Each number is 50 + 15 x the weight over its row's rms, rounded and kept within 0 to 99. Layers, rows and columns count from 0. The size before them is the row's rms in percent of the matrix's.

# layer 7 MLP down, 384x1024, rms 0.0272, rows 314-383, columns 0-63
099:60 34 40 58 45 49 54 40 50 65 78 53 32 54 40 64 24 50 53 35 51 14 34 56 49 39 58 54 60 70 25 31 46 47 35 63 53 44 62 28 58 61 42 67 47 71 54 33 54 28 57 48 77 55 54 31 20 58 56 88 45 68 42 61
097:29 29 55 50 66 75 48 49 62 58 55 73 66 67 45 45 46 44 30 99 24 46 24 74 36 51 44 47 42 52 61 40 39 75 32 26 35 66 47 46 68 54 25 57 40 50 42 39 70 66 56 54 43 61 66 68 88 42 45 69 49 39 48 29
102:22 62 45 61 04 45 45 52 60 70 25 39 36 54 37 66 65 49 34 52 43 56 44 57 33 71 51 60 53 43 48 46 69 35 63 67 77 40 40 38 57 27 63 51 54 82 33 70 39 54 49 44 42 47 74 53 50 17 61 47 47 42 49 54
098:47 56 38 53 36 64 39 59 58 59 58 52 64 43 46 30 44 29 44 58 69 56 56 44 06 36 35 46 59 39 21 45 61 53 44 50 48 42 91 44 26 65 51 51 39 22 40 46 62 78 55 40 38 61 66 45 46 84 51 37 44 35 70 52
108:50 52 25 50 22 39 54 51 29 47 46 56 50 48 57 48 68 47 64 41 49 85 36 53 50 38 55 47 65 53 83 57 42 30 65 72 49 67 24 23 50 68 24 24 64 40 58 53 62 73 46 57 37 72 49 61 48 73 83 59 52 45 57 61
100:36 71 36 53 63 71 47 36 47 38 27 23 56 34 58 35 16 35 56 40 39 43 40 61 22 63 35 34 52 47 41 48 58 61 35 30 60 51 65 38 45 57 99 73 52 73 40 50 43 54 45 46 28 43 71 36 51 37 60 60 56 42 58 38
095:26 20 63 52 41 62 42 33 51 31 92 63 35 78 52 65 43 50 53 40 54 34 47 33 33 27 54 62 35 42 41 49 66 30 36 59 40 49 68 62 65 41 58 56 51 65 41 57 76 47 53 53 52 48 33 50 49 76 48 49 34 56 44 69
094:60 32 64 19 54 51 48 44 41 60 38 83 64 78 45 52 38 44 72 35 17 72 51 38 30 51 55 66 35 57 23 45 68 48 77 43 51 16 34 50 50 25 29 56 80 39 65 61 79 49 64 38 71 35 61 56 47 41 43 26 34 50 43 35
103:51 42 41 32 42 90 65 47 73 44 22 46 99 52 74 43 54 59 31 34 52 39 25 66 31 76 51 58 41 30 66 58 54 22 27 17 65 48 57 73 42 36 36 53 82 33 52 47 60 72 34 55 46 54 44 22 56 42 62 57 35 21 62 40
093:39 58 28 44 58 24 48 38 49 51 48 49 51 39 34 70 62 70 39 41 65 46 65 49 79 53 64 50 61 30 62 54 48 36 46 44 76 63 44 39 62 71 47 37 56 63 62 38 56 56 31 47 43 82 67 71 71 27 38 70 43 37 46 50
100:34 43 52 56 42 65 35 44 48 54 51 40 48 62 32 40 58 38 67 39 55 38 51 57 51 38 59 64 24 58 61 30 30 54 17 67 60 73 38 59 52 60 61 51 38 51 59 61 64 18 51 62 49 27 63 49 72 54 68 61 34 70 63 62
094:64 97 31 66 65 46 57 64 60 50 33 56 49 49 45 38 69 43 37 33 61 73 47 90 75 35 56 89 57 30 57 37 61 53 48 46 91 59 49 40 38 56 38 69 41 51 38 53 67 61 69 62 57 40 27 72 37 62 73 45 61 38 07 49
095:61 36 78 21 32 86 48 78 56 50 59 73 29 70 54 17 62 43 59 46 53 47 39 58 27 42 37 56 80 67 25 67 43 41 51 51 60 60 35 50 23 48 53 69 57 70 41 50 58 43 76 64 28 73 33 55 53 47 22 39 69 54 61 48
098:64 51 60 35 29 30 54 52 57 45 22 62 33 31 55 48 38 30 38 32 54 42 74 40 79 44 49 44 51 23 39 35 76 61 72 54 54 54 65 52 49 26 58 61 37 51 24 47 40 55 62 49 57 32 52 34 52 59 52 30 48 67 50 69
101:68 77 43 39 30 75 57 64 68 52 39 00 66 79 25 55 54 72 54 52 47 48 64 77 47 63 35 58 28 59 62 40 96 46 47 72 28 66 17 62 43 57 48 40 38 53 53 51 52 49 49 30 47 66 37 46 58 39 59 48 62 26 60 72
099:47 52 25 43 24 21 35 33 54 45 23 47 33 64 61 27 10 29 67 46 56 51 45 61 19 76 48 66 31 29 72 37 50 82 65 46 77 62 77 56 74 83 59 74 55 53 59 80 48 56 52 46 63 62 83 30 35 66 21 64 70 55 39 49
100:23 36 44 45 65 54 63 31 60 76 61 24 70 52 42 45 47 22 85 61 46 38 57 61 57 69 49 35 22 34 79 57 24 52 53 49 59 48 71 57 63 65 51 43 51 50 51 61 29 50 24 39 68 57 20 49 53 51 42 23 33 84 71 34
100:42 51 74 41 99 43 35 67 51 47 64 30 55 36 45 44 38 28 45 54 61 50 44 48 36 52 30 53 75 51 52 41 32 78 54 54 38 26 31 49 18 65 25 38 49 21 45 48 49 63 38 55 28 40 51 48 63 28 43 47 53 53 40 70
103:55 44 69 58 37 38 84 50 62 70 42 51 35 52 22 21 78 52 45 68 68 30 72 80 54 58 20 32 58 42 51 54 65 74 37 58 41 57 59 41 37 45 74 71 74 40 41 56 19 53 42 42 26 45 50 56 64 28 56 61 43 53 59 51
098:58 64 59 28 52 55 50 61 43 59 62 45 24 62 63 65 50 61 59 44 70 56 34 41 44 39 64 30 54 68 64 67 64 68 44 59 32 46 54 57 36 63 57 70 42 44 48 20 22 51 56 07 46 48 58 50 16 61 28 19 68 69 28 53
095:41 38 70 54 41 36 35 34 40 54 76 29 50 55 21 33 39 55 43 51 45 51 58 42 71 54 36 42 51 34 36 61 60 42 43 52 68 59 50 52 34 65 67 19 45 31 74 64 61 59 18 34 56 41 63 44 56 49 36 54 57 35 61 44
095:36 46 57 54 46 54 25 53 63 35 49 64 82 33 68 28 43 39 76 75 32 14 43 79 47 53 57 59 24 54 49 76 45 68 70 62 34 50 62 36 47 67 47 55 15 64 20 79 87 57 36 57 56 41 36 29 56 56 69 40 63 43 68 38
102:50 73 56 34 57 47 42 66 64 74 66 42 53 62 42 53 29 50 70 65 23 37 38 57 66 46 44 53 32 57 63 62 60 59 28 25 44 58 62 53 70 57 54 44 35 68 44 56 57 48 51 58 66 59 54 32 67 51 33 59 32 57 56 55
100:25 46 57 33 32 34 39 39 25 49 46 45 51 52 51 47 45 54 48 35 46 56 85 43 27 58 66 43 26 66 56 55 38 51 65 46 50 61 37 58 60 65 55 42 34 47 50 30 44 35 60 70 61 60 43 45 52 49 45 26 32 45 53 57
100:49 61 67 78 50 54 55 47 40 52 40 44 78 62 54 52 39 53 62 03 69 57 85 19 48 59 52 49 52 61 56 58 29 67 78 61 58 47 27 54 35 34 59 53 76 43 39 61 34 60 40 83 52 81 47 51 40 30 32 60 14 72 44 45
102:79 49 51 39 61 65 57 56 39 50 48 35 47 83 39 51 49 46 46 27 57 47 41 55 67 40 39 47 36 38 76 67 66 74 60 32 45 70 27 39 98 44 46 65 25 61 77 83 55 57 50 06 20 63 68 64 41 58 67 80 47 37 71 33
101:28 59 61 28 73 76 58 51 67 73 45 31 60 47 25 59 56 42 57 47 36 54 69 67 53 46 14 25 61 61 47 52 37 64 52 47 24 23 39 34 48 83 44 52 34 47 50 68 48 63 52 34 65 40 39 47 16 50 33 37 63 50 65 54
099:57 59 66 51 46 50 69 42 58 80 55 59 54 50 37 40 32 49 50 66 62 37 65 40 55 70 46 70 64 61 32 60 64 36 35 21 46 55 31 48 56 52 51 31 46 49 38 35 51 38 55 66 24 65 52 59 43 69 35 46 41 64 55 46
104:44 41 42 37 47 59 47 67 62 49 35 59 54 65 43 52 38 52 33 49 53 33 51 50 39 49 34 47 74 57 50 59 52 48 60 35 55 54 62 53 60 54 51 68 24 12 71 39 69 30 28 40 46 36 48 58 70 35 59 30 64 41 39 34
101:46 63 70 36 46 55 40 56 33 69 83 50 55 65 38 50 38 34 69 33 00 60 63 57 64 36 44 70 59 27 51 53 42 74 56 76 40 61 46 46 43 42 39 62 63 52 43 64 22 63 46 53 48 47 64 80 48 45 45 35 64 28 55 33
097:58 41 48 65 64 48 52 43 51 37 44 57 31 33 60 51 54 48 48 46 48 41 35 53 48 54 66 40 74 69 58 65 55 85 60 33 54 40 56 50 53 39 75 31 33 47 40 53 43 41 54 44 36 55 39 46 42 69 55 26 71 27 48 66
095:77 46 31 88 33 37 65 67 39 61 49 61 46 38 51 47 65 70 48 23 42 37 57 50 87 67 82 33 43 64 52 59 32 49 58 70 50 50 39 55 62 42 62 56 23 31 43 60 48 78 46 74 66 52 58 51 55 49 59 51 66 28 66 29
101:62 67 60 59 79 70 39 23 34 61 60 65 57 70 49 41 49 50 47 51 47 56 56 66 73 36 48 52 53 46 37 59 45 51 78 58 42 57 54 53 34 78 07 45 52 41 55 49 57 54 36 55 66 38 24 53 60 48 56 34 81 58 52 59
103:30 51 60 28 85 54 78 45 31 31 40 30 28 18 67 53 38 37 56 23 60 38 67 54 65 54 58 61 39 70 43 60 47 51 47 51 54 54 49 64 41 43 51 33 78 47 40 44 23 31 56 73 54 41 34 43 70 09 68 57 50 32 35 62
096:26 44 48 75 44 26 51 24 29 49 59 50 47 38 45 31 48 54 26 25 49 68 44 45 43 45 69 49 43 35 44 54 59 54 51 43 49 36 60 63 50 48 63 47 42 36 71 26 26 87 67 29 53 70 46 35 59 61 58 72 43 55 39 50
102:33 59 53 42 66 17 55 44 51 45 48 39 28 61 54 44 43 61 59 36 61 25 56 43 53 68 55 46 44 71 55 66 74 67 28 63 37 67 43 43 59 48 41 31 67 41 47 38 56 38 51 65 35 43 49 58 65 54 55 01 76 24 47 40
102:48 24 57 40 47 61 47 34 56 42 68 37 72 26 51 65 62 47 47 33 42 75 40 44 44 55 51 24 44 68 24 73 63 23 67 82 91 32 72 57 57 33 26 54 91 34 52 60 64 66 24 72 33 48 60 36 38 66 45 47 56 67 39 55
098:55 48 37 54 72 49 27 57 51 41 74 65 56 61 36 60 44 55 45 46 66 29 78 52 61 48 46 46 49 36 29 50 61 43 38 43 59 71 15 48 56 13 35 79 49 61 60 61 50 39 71 30 71 23 70 48 46 68 69 70 38 43 62 58
097:34 49 29 37 35 50 49 57 50 55 46 62 37 67 42 44 19 64 39 57 46 63 58 57 71 24 41 40 73 68 42 57 52 51 76 50 62 62 43 40 15 34 39 77 54 40 64 19 72 53 57 55 69 49 09 75 32 97 58 58 65 28 72 64
102:37 55 68 46 26 50 53 74 46 53 49 63 58 39 40 25 47 36 32 57 55 53 68 29 61 60 40 31 46 72 46 30 58 59 26 39 43 51 43 50 14 63 53 68 77 35 57 59 52 67 56 60 47 23 50 36 80 52 62 78 63 07 71 51
097:13 41 41 57 54 31 80 40 59 64 50 34 48 57 56 45 62 56 63 57 58 36 35 50 19 33 56 69 51 66 44 56 55 67 45 51 61 40 38 59 07 67 50 71 34 31 40 39 62 24 45 44 59 58 19 49 69 47 62 31 67 75 56 67
100:74 69 39 67 37 54 14 70 63 52 44 60 54 31 44 76 52 60 62 46 38 47 75 36 55 43 63 71 45 56 44 44 44 40 39 36 44 26 42 58 43 79 57 21 75 24 28 53 54 45 60 40 49 40 37 85 45 50 34 51 42 46 75 62
106:43 48 34 42 33 36 66 35 66 61 69 68 44 53 46 53 55 47 45 66 44 63 48 36 74 29 43 63 61 56 55 60 56 48 36 61 57 38 34 47 67 63 69 51 78 60 27 49 63 50 65 46 60 69 59 58 54 76 38 57 47 71 47 49
098:66 38 45 54 44 62 51 84 41 68 25 34 39 45 38 52 38 61 33 56 99 73 58 66 53 70 53 39 26 41 80 81 52 43 54 32 65 56 57 57 35 46 76 60 41 44 29 45 50 71 66 46 78 57 36 28 33 55 51 43 53 57 40 31
095:66 40 85 48 30 53 54 54 68 58 73 66 68 57 85 39 66 82 55 64 42 70 26 38 61 29 58 65 50 53 61 38 63 34 29 45 39 54 50 73 78 65 80 42 63 74 56 41 55 70 66 23 35 55 66 44 70 74 79 69 57 77 53 50
095:37 54 51 31 62 06 57 40 47 47 45 55 48 44 47 55 85 63 12 30 75 60 31 38 84 45 55 60 46 49 37 70 38 59 56 41 70 52 50 67 66 39 44 63 21 38 66 67 63 34 55 59 40 76 53 40 57 25 57 44 34 13 17 46
103:48 40 68 66 51 73 18 74 59 48 60 64 32 51 45 50 45 43 70 31 41 49 44 75 39 46 53 67 41 18 48 57 49 53 39 62 52 69 50 43 88 54 42 81 46 51 70 83 65 26 74 54 49 79 57 80 54 68 46 64 61 41 22 46
102:35 54 66 52 35 21 53 42 25 56 59 70 47 58 70 30 59 50 42 55 39 57 49 68 38 35 71 68 42 37 54 40 74 64 53 97 49 42 77 33 53 54 44 38 37 59 40 42 29 45 67 50 31 59 52 80 40 55 47 42 53 62 31 80
103:20 47 68 47 68 50 69 68 47 73 56 60 36 48 50 40 44 32 43 48 61 49 33 47 52 52 51 34 37 51 44 49 34 88 54 51 56 29 49 54 86 69 59 53 41 29 67 56 62 38 24 59 34 74 62 48 51 20 39 34 62 30 52 54
104:47 54 57 51 56 39 63 70 37 24 56 85 33 53 44 45 40 36 65 43 13 72 72 31 50 74 71 42 55 52 64 30 39 57 74 45 60 37 85 41 40 37 51 53 58 34 41 73 44 75 25 07 25 37 56 66 56 52 69 53 53 52 51 45
099:56 51 41 74 40 58 55 46 65 64 74 51 74 31 41 36 36 52 37 68 76 44 51 57 65 44 33 27 48 42 77 51 51 39 59 61 68 61 40 29 42 38 53 64 44 32 47 43 50 55 25 36 44 76 45 52 28 57 44 40 34 64 38 77
101:37 81 48 61 25 53 56 39 62 57 37 58 54 46 39 59 59 58 34 48 38 49 47 42 40 53 70 66 71 75 64 59 58 73 21 55 34 54 42 59 37 60 68 51 63 54 37 61 65 62 68 59 39 28 40 54 70 39 66 49 63 72 35 45
105:51 35 23 60 64 19 51 41 43 40 60 60 63 49 53 69 57 53 55 70 60 37 58 58 26 33 94 42 80 45 39 35 35 31 53 19 50 16 36 67 42 61 52 52 39 52 44 74 58 82 45 47 58 51 31 29 45 37 42 36 74 58 56 35
095:47 80 57 26 20 29 62 46 50 49 78 40 52 28 41 68 51 24 53 34 59 66 55 22 53 34 48 82 46 71 57 66 28 51 38 57 44 45 43 56 59 59 51 52 65 58 63 54 94 77 68 55 51 56 57 66 49 66 67 44 31 32 35 44
098:54 61 89 35 27 49 51 42 64 36 55 54 47 48 71 47 37 21 42 50 42 57 57 46 29 44 33 55 49 50 59 39 44 52 44 48 55 71 67 43 50 50 35 49 67 54 32 39 59 81 44 46 70 69 74 62 38 48 60 48 49 64 54 39
098:53 64 54 32 70 40 59 14 53 58 36 36 36 67 12 58 49 45 37 76 85 49 70 30 47 81 47 53 42 27 54 35 72 68 45 48 42 13 27 30 55 45 44 58 74 47 57 31 73 63 32 61 39 39 39 48 46 38 51 44 49 50 21 66
099:34 69 65 24 37 38 37 31 60 48 44 50 64 35 32 25 39 57 64 58 53 17 33 63 42 75 54 40 64 37 48 65 56 36 86 49 45 50 53 55 50 46 57 48 79 49 56 34 58 51 41 30 44 44 58 78 48 28 36 42 75 62 41 73
099:48 33 67 34 60 54 40 51 39 59 55 40 70 41 42 65 77 42 43 72 71 51 49 32 64 60 45 64 39 45 73 36 48 28 51 69 46 45 55 47 58 66 40 54 47 30 43 46 33 40 63 40 44 43 33 54 49 41 55 23 60 50 71 50
110:81 63 57 26 58 41 57 53 53 84 14 51 46 73 54 39 27 51 78 42 48 63 50 85 67 51 69 34 49 51 26 44 68 58 51 61 44 44 67 47 46 40 50 66 47 36 78 47 52 65 34 67 38 31 62 43 36 65 21 46 31 57 53 56
106:71 50 55 51 53 58 38 35 69 20 49 30 50 52 41 83 52 63 45 66 48 49 40 39 32 46 45 50 80 48 50 36 66 72 26 38 72 67 38 33 27 60 48 51 66 24 38 38 61 37 59 68 80 57 45 37 49 83 84 53 42 38 55 61
096:42 50 54 70 53 50 76 52 75 57 81 57 56 72 59 08 39 58 64 63 59 25 56 39 63 24 55 53 49 47 51 79 55 40 33 13 43 45 53 46 58 53 68 57 23 39 82 23 63 38 52 50 70 52 43 59 48 25 15 59 26 59 21 58
102:54 50 52 83 83 62 54 48 57 57 52 69 32 68 73 55 38 48 48 51 25 38 40 55 45 63 75 34 50 39 56 72 62 54 32 63 42 67 39 53 62 58 66 43 74 54 87 49 51 41 40 50 53 59 33 23 58 39 37 78 45 70 57 20
102:43 45 43 55 57 37 57 45 27 71 41 35 45 51 47 71 35 41 46 64 51 55 57 28 61 28 37 54 54 15 49 74 68 16 77 81 89 72 42 54 59 47 54 52 42 56 69 60 52 37 32 45 30 65 72 55 41 60 40 47 54 52 36 64
098:27 50 55 19 56 83 63 49 64 37 39 27 38 77 46 49 38 59 44 44 72 35 42 48 60 53 51 28 60 75 70 77 61 60 56 32 24 87 55 55 32 71 23 77 50 17 37 57 62 52 34 50 35 41 38 55 28 64 19 51 55 53 60 69
094:32 34 62 34 41 23 37 25 37 56 52 65 58 50 23 46 35 13 51 93 45 63 55 58 34 61 72 39 28 55 30 75 24 39 93 46 57 43 65 64 31 58 59 61 24 37 44 34 60 30 66 64 40 56 64 23 61 23 55 25 58 37 46 28
104:81 52 55 49 50 51 77 32 43 45 48 45 65 49 59 74 43 50 49 36 42 68 64 37 34 49 51 55 49 41 61 58 43 65 60 33 40 35 71 65 15 72 44 46 24 48 45 63 41 55 32 55 65 30 44 50 68 32 60 34 75 60 37 46
099:45 44 54 69 55 51 47 39 32 67 66 66 48 32 65 61 57 57 47 48 44 54 49 50 34 31 61 49 44 44 47 53 39 41 33 76 88 34 50 46 55 12 29 46 41 35 21 36 52 66 63 28 43 49 60 19 48 56 35 50 53 68 41 68
102:45 52 86 44 33 41 48 45 32 44 49 47 59 25 52 51 48 32 41 51 63 64 19 34 54 54 75 76 37 65 54 33 53 65 66 61 52 54 63 46 76 53 58 26 25 45 49 59 65 47 68 56 70 45 27 55 38 76 37 82 68 55 32 35
098:57 46 50 51 37 86 67 47 61 60 27 34 54 80 54 53 48 44 61 19 56 42 36 62 57 31 42 42 54 34 68 62 44 53 49 50 38 40 35 59 42 38 41 46 35 61 56 39 41 37 58 74 14 68 46 74 83 25 44 54 57 70 49 53
099:29 41 50 67 79 51 58 42 56 53 26 86 46 51 40 65 42 37 52 30 29 56 48 57 45 34 36 58 74 54 31 55 54 65 42 62 64 34 51 54 49 73 63 56 51 37 28 40 64 31 57 59 63 62 51 33 48 58 66 53 37 51 32 55